config = dict(
    num_attention_heads=7,
    vocab_size=32768,
    positions='rope',
    rope_theta=10000.0,
    qk_norm=True,
    attn_scale=0.181,
    beta2=0.98,
    weight_decay=0.0,
    max_grad_norm=1.0,
    doc_mask=True,
)
Each number is 128 + 32 x the weight over the matrix's rms, rounded and kept within 0 to 255. Layers, rows and columns count from 0. Numbers have three digits each.

# o: layer 7 attention output (transposed), 448x448, rms 0.0375, rows 164-191, columns 336-447
# v: layer 7 attention value, 448x448, rms 0.0442, rows 165-191, columns 336-447
# q: layer 7 attention query, 448x448, rms 0.0491, rows 192, columns 336-447
o164:166163155055134046129083131107131143145143134091166202148100147171145154089142182116153142112128138138083162162150140117136175185120126121138136138117129162126095129132075180162102146167147165143165154118167183132132039145120140208091080130138114072126163096169151167144100183124184099136146136144086131116158104139144174101134089084159
v165:132088140094136076084073116091099118084198087065133145104152120091148164137129130115095122137135151145103097172138127134125104144107108109168128133098137124080067092110121192167095109112142084146116118155093095134072087099170125128108092094187152125152101194127134207128125131131150097123141130117131096137113125113138093140158112149184
o165:118080077155118129154114116148114167155160115140126116070184177104148121188170036088150108118146165177143139086181139151140076170107115097118108155127123158131161118130125120147081052080152105118153143162093153129092121121178126114194085143183118165127143126141129124142176159111184120156183152125140049145123130173180066105098107137106
v166:152126122135135149165095111143102113211097105168134137142140116060111110093101076064109220147038165114180116132069136085091137200070049114165116088200157087078214127096182106156187157179109168164123144094160086178059167078145137171124102115063193098127149074189181154155111071138101145118130187181126161092164091111098147112173156075104
o166:180122122046110129129122077186087073086147078081154159160130152158190198072136201141195114102153142088093114129102113087064099199163103111157121128105154159109103053106092106149097151183096134137154154100194162109092105152075130150143125070134109167109194148122106120196072196185151091087095092172138142126128185131168181135134117162108
v167:115133145154125139190201132120141169158106156171120113158101177184118109103138139147136155069120115126143244122122121140116163150102151130067113103193072109178136162151138108101130131173127196139106093122127143124187170212093112119109165185112097160167176064104143127113171158076107109115091142096099088133144116137130187169126144142123
o167:155211156114117133100120127112131072103140147124074116157113078130059147115099152141111106154106144101110106130083115109124155100163137194169130095168093137116123108100097153098198165171128131092095126130107105139147102088093095082111141086096106116055150147083101122116094113124113152051092092101150211146156154118133172176116146130167
v168:186151114148151069169153132110116194113079156161114096145113057130162088045126169146123162134189153124110182136147151165114157148159150150116152121121078123128117125097127087148145178070144084153066117118109116096112077134146134186133116184128095090084152077125060085132144099095147100083096114128167118136150167102114153119154126102142
o168:094128171071118171090115126147157039121174119118123100155077115163171124125149190141121116128081125194122140146125113155118082143137078129195183124124112122103163123185125094061186180134135151118133111140154140146205105143132144196103106161136108095154145121166119154196077167115066111122170112130140153103125119139114150148126098138160
v169:121161117129149127114153095135109126163169103114130129127121125169107119075099162124086110157129041180142186134177154120145079133126123166045134155128195097126091138106134108125128088124130156151139118121112125078118106181147145116167139170088127112136113129165124127110115170152091115141132137136123066151138109111149092193044089122148
o169:133209120144164158152187190083173147117143133140105162071126061107084123156170147144051099134182173147158194135103074124145165096093206139158096166136134168132140149131120122137130142070149155133056077188119188097124112198107095147137143157140159106109141152167161177084126104174115183105140023120155103107112136132122177086105117140125
v170:155112150109138162095122127180138083084125060069169126110117088044134071135094104116129095118082151139154087130131125116125110128124101189169156155070140150070098103152152133124141118056148117071152119141111146139129070104187120155137106072134157129125122187128138172156112131188137080123174107091128174081082097053127098129141128156096
o170:160103162189094135135130108204040180165079111112180183134134153146127142185163126097146133171148141155183118119190152065130118142137097122065113132082158139141163172135153189148123102143150123166127155155142141126127112161126112127122092151114135136142104079161131082147101147121183065191123168118124140119074108158110085095134113140156
v171:099150134137139094134172176137078171129114154151099104122077098088098088153154201159109140136143113174111122107128113156121140139092167141093109146108086127137084164115116131105086120177145120151097125099165139169150116151069153134110093132180133132135151083151106112107180109130082111157094055096132052098130135121151182149196142127102
o171:125201153071126131110090155117185125081098147144111146123100126154147166098121130169106144173176103147088133100104104164147105119134172138155108073184100089137129130138085118175109117136123158080142164118136139096176069097112087125132110159151175150111139145113159115112112134126096219097075141089147135149163165123173141139115096166096
v172:191140105103112093050116156112110162048129095063118079135177102099146201137130066160064087106115128177146160137089144148161079100137095065195111161134139150078125093133152154174157098067109103120173166160113129132090083131157108138162146056162138113135122125105153149160130112108122097143159142143148088155127122065121061129108116142163
o172:120093097178136142137159156114088174171166134087180080112192179146157127110174062106139098119156174117145175114166159166163123124097131060105110181100119183173158104174162103118113132055120121151124094183082108160146141168137129099171107170145129168160089162119117133159179163108185102182162172124120094128092115155184048101085100055137
v173:101110210167125160185159146165153129213114142165111140149109124139087132147080180172145166129106109162135180126122117140082181145173128110133129051130146142158180175145120109079160143126131152137117132114153132126158148172074169128033169153103137125125185061145093060090155125098092106100087074114141121050111057139112137126164197123141
o173:144192179126084156110154118132135077134113154112131170200110105144138181132128197140119151145139068101110080169090121109093150133109165149130118108149139109132092129094095146127136176220142140132109119076143127135144159122107109136102113094112147107079137131156192161103055140108131151111079105123173232119130138109088177144154163135127
v174:103131193121143155148087093148186150125121121187095083127083069137098119123125115140124156130151121102182142120104130150109167161127112101174114100166139172158147175135115135125184164148142124176114104086129128131129173157069130129059106157209120094134210101134086124119113181164088118093118100133188146115112109137091158064120103132130
o174:119145165131092147163110158109135099107127169073115129179149139129154197113106195119145185175115092112086098179091119074118156090102104172086156036137169092080145130118132122113165204190158165081154155082167107120165133116105103116129106108135193148110152113139155086122085178120172056075103098130143197125082171138112157102140114117209
v175:157176128144139155101155135115125087070078088111129135108133168210104149144091054152114089100176122147162175104183124111130095117138120126168168087104136165135073192110109141083166123108106094156133019158097110170156148148109120139091117116160074150125133110099081100103172140114085089138106195116122138160121097111147126176122159092116
o175:110155166168181084089086153138074141189174192092114147194164135106131141137190086103144136128126091066177101163158102134144155109139102150129125139141087101120138080126125049124135134143125168148061117139106150087129155143159112077128093087151207098150110148115182038101129147111155096196162128143137210091056100145121148081086181114147
v176:174155187069114066117128112116099141123144118105114086109133163089197207088205139104121178198131149128091142103128159137118077116094096068153094158118156105127112113120135089183152128082112135144190159135180115148179095091151138113118111053111103094084171101098105151155120136146149178111203160164168166143100143086120094168116076094131
o176:123124099115160128169109164081122109142069129040202070116102204181150108121139144138123089065133157209080115127098134194122189121160092077143100108132143176139110109168088138165127181073111147157139114169127149181098146183149088134109122173142195124142118154104159123200122165173106082127110180162101065099114126142116102188129123119164
v177:137089160119127145183085148090152130092108173140083109117112143124160159158169175148138167147147146115088134142159139118115153134103144123027100154154087060128124163125100102171089123082205158083154106147097140105145157166106161164113100176166115203178081076113144098034194171045145150105170095129102069120102193142164145143130165180077
o177:076154115114127185097136194123201093111072115198128121151103139137118089120117120205080096138109163144094066150155070123170079087126127126198136065159112149125151114147150174123160138153114099139077118121125170055113158101141119052130163152096115114166087152091124091082177079118085172067092138146154148086121146130107152159130165103069
v178:130140131129144106072100146070126109136175121065130125134121129104112107133092134070149116153161154117158102154157138126123094136134171135161143136151160177065095104121152143144111086141143127114155076154132133134046097118174122150168134104175207165124077164158175192175153100105141157141137113147122138154158152196154083200125094163112
o178:116044075139171121134140094095117231157137136159142103071146194070172103218132045150141088126160098148160122115186117153135057193126122067109132133158123174054164109138114107125077140049121122114136154161073133104131162112189125128176106127196141193109112142162124145103166121099140158130139168139130003134112107129140089104123110123114
v179:083107077209136085181173108159166180148087133167121142108146147108123162108106128147152114132130094120107127090073105099117167122093119157094127069133090099178179111122093086167102141120188207132121154150144124149175191123079107093159162148079114121152148088119153086071184141117102123127110154115109134128100087152133143172139145103116
o179:151157135100121115096126118107094040040119114145147115150051027115063092031110166136110167108076175088108111149050127122124152076174142172152194089127139079098110127091144143166160091193110092153131175081121130141096123131096135141063204112105069062105139142087107139134095122212071124085103123109096189112164169126097150142186162135087
v180:112135205150126167125148083091154096205138185124077096168095184138121143135088149107118214199106137144172132121120079115109148123061114104111128079194090116147181130099170139058129141251164163126116106113099127086119195115077100107092163174105111148122169092065151161113137109132089103101083076076107123161138107202088162074134098108100
o180:134195155106117172127127086146163097056144171130103167164148144097131177134100188134164163145077113069097088121072145094102142122170112150186118089210145153100106086087120127121153188163135103083098179073176091151104076045135130141147129032167144142112203117130128084154035134149115133071084142105149166157125134115081107128170134164187
v181:119126096219124136185143111123118101131115141128104174162118188157122049129133152159152149083154090143103154117113099100141187149151196141052110110088087141184190114132157120105144182200127137141116134150156099093133142139135136083116148180063079120117164098172124051093173107133084152118098085097134152075110129141097184116118129078139
o181:147187129106110124125131136062175117108133165135113144149094138114101164093112160133184164158096123113143108140062117150133160093123142143153177116146110093113095116151144108153180152143122114136121129086169109135109110119080133090086171073113102090095105141128113162159072127153094149099120100133116186128139128094096184137158160138116
v182:150149118093113086106119138116164117125161082070173090111188127123127173085133062093129122140122137163132111129156152095156082147181118072133120148099171120109114070121115156133156141131097120102170097113145134152063104074200098125191126103160161119150109153121148169156112091137152097154123158149153171164123089144115051121118105157101
o182:140051117149146146126103116107094190150128111097137130073124124109159135154147135118148094136138128129140156086158122152128144101117119113115095152086177137108132146096143134134123088055114134205171126160077111146133102157122127147144150166130156173157151130159108143127178117124190120146178164143102074151109152129175088110109086138131
v183:102143188154152068106142148121128145148165156124099106126125212177146091125200137185128139091124083150136175101113125116134143176153168153094128037080132081185135170107163084068023168150116135140106142127114143129175176166123125083139135091118111114112152099139096096161161104171085103082090139082155097157134138145119163110114128127157
o183:111214154077129140128105101082116128123142225118128131167123156149101106106140139085156131188120132149118114138067180158109121105120123070148163144202057134166087104097107151153179108106120123074136126133145135123123089129138132114090092100151148087062121093075141162146100089116131186115117128082130168162121109126117138152094130119129
v184:129159120144133144105153101188145097202123174171109155147139132149063130142053177138164151142146113140103162081146130073102144140108123165070125162115110160163143096131135141084175139121118156132122085093113138136127190165141102126126181152073122171161143074117121085093107144140074128145123128138111104168144093096152161140176134124146
o184:140209183085078131092178125187108115098163157097155173157118088114104213128147153125077139187146108067130097124079114102095167117163160135156117130123096109192128099101148096123115152174137124120119164086130135140128123123044132119101175100120134108089155183097123157152060125139122114114145101094088188080109127104116102118190085151148
v185:102092083140154102089138145134147123076148183108118139142178117123115121135108054072185131119121115106128135122100093111123144138128156143102151119153152162149145130076153126129135119188122101167116201169114120137099091106137114119120103096156174098134103202147170126124144105163190156150102163159092096129140151137093040130137136138152
o185:133092082208114130107134115146092147204146118141139152098159149131084105169153078158149167110099124107163136119132174120126122136122107084067161159126141078108176141139169098080115052082140059134129109164104111175092124114142133071197184081140136182105115133110141073101125091172123107162141151110106124204081110118190107103142127147122
v186:124090135101125091092109113086122151088139117096176135115124076051160174111139083095125081146094153142170114115127163179106062132123136123169137179078157144051089057084126161132132087127129084094153136130133157121128084102168129163128121118176172092097079146178148203158123109155171150167141122167116126147094171143158057135138083186102
o186:130073133168161125156125105157104147197147105123143125056170156128181104203128071106104107120178127182156149097184168092138096155114132101132096135118144173132161137127104161102074084075129112135160119185095134118141157158175104122179072146165132142160122153176132141123142133108165121162142151149136059159108129162152094093075122123142
v187:192128133077104159126098150081114088104074131089135164145108071074147157061199133134171129097145168148112023119141113125088072175120136066121140100116167063094162106121102162171197073187168084169103097147144122152105094122135135145145075117156150173098215130102157121179125130172151153144186116232154073094138100120134124091132127145145
o187:159124089102110144144136105152135132134137044101146092094124130171214068134125142103110057125106105164107123154097114147115170128125071105139156114070146153161121102185190121114139120060114166158158102120102132111139183149119125099090162167112158116223086148153155171187166152168114131144127095134104087103165168130100092161136153137060
v188:154145094124163103104153128079131125186098167138103143125112140195145125091103181103093180092137069118049095095127147126124171070080145158113165137147066153170118132136131144097148141167125172153133171133105108131144218210081092082159095151094154106146129162083131117107147134143143171165142121124108122121113157158124153211063131131154
o188:150224146105134063080122104134143056085153090136072141127127092132000144108131076154054162157116177068110116105080106120133188123190170150178118122125115066135125113114154120088135114142141124085111131103123123145099151127111106096074175112096107082074174187051127116090077075182089115098128158114113083110128155093198133140135166142091
v189:090139125136164117104082106089127178138104222149109115120145088124115080138025130138123109174135083140114153170124128098168159112136131097124143130181167202123116154049123167133082170141177212188155115108181084110142160180099182143117178160158098097177143093164176162167105115130096091131123152140137115106109130132149153112118104140118
o189:085185166100157116104157152175176095063161123114089117138143166067120195143126102123080143107148180105123126134122052118063156160153217089169123100110141201118104142092131037059127233142183138138136120152174178153177110166064082172148154123181109190155146099116130112107072165125146072050151044124090162104164130073150189090151053133154
v190:109117117098070091099106155180081137114168086088154108102186132075122099103142068164155060106066180107120141121097125118186111133122091097175095111083149165150167116091091136123144140097069136141107163204110067193116098088079119124195168086147126130132098057131159157074139152133081092091141165133134122120161072132154113132118103098163
o190:139069064099112028139102173158081147149173148067165111118165133143085143054186106070201132082059177092083139127156175088095164174120132124090129176097100118148162108150151098147065098178132113159149142161114146174130119119101164129117130066099141083086108133120123133177120176093154099142170115082102175154147127139192092097104075110151
v191:159169133090157063073071185146130077142161075123106121076115113075150143127100095119084120161124199132154082158166140135071069118117123120153134154147169098106107100146110154140177097087106056102167112116109152116089076129146108116120080089112112119114087087135120167168124127176154157131169141149148117141141139132144052150127105108103
o191:128071124127134147166174137154094185154129101120130130086143133165185122159175078124133099075152136146132128091183138165153093145133107123132112136108155143132153147126104130148096103088140124131122113178110160122076124146168122150176075219199160156152119122176140149125173135120178128175195145130117034110132124157136119082132084158089
q192:129147121088194142067096104128141092130163107090074085130195136182109076116096156113130105163140150151135105118167165148110158175107140178165120121149151114139129104112099094142095159137145143130134140142098152080098142115116130136089108139053171162159121088129180130168115138187152119097193116114097128168104155070123074137122127181144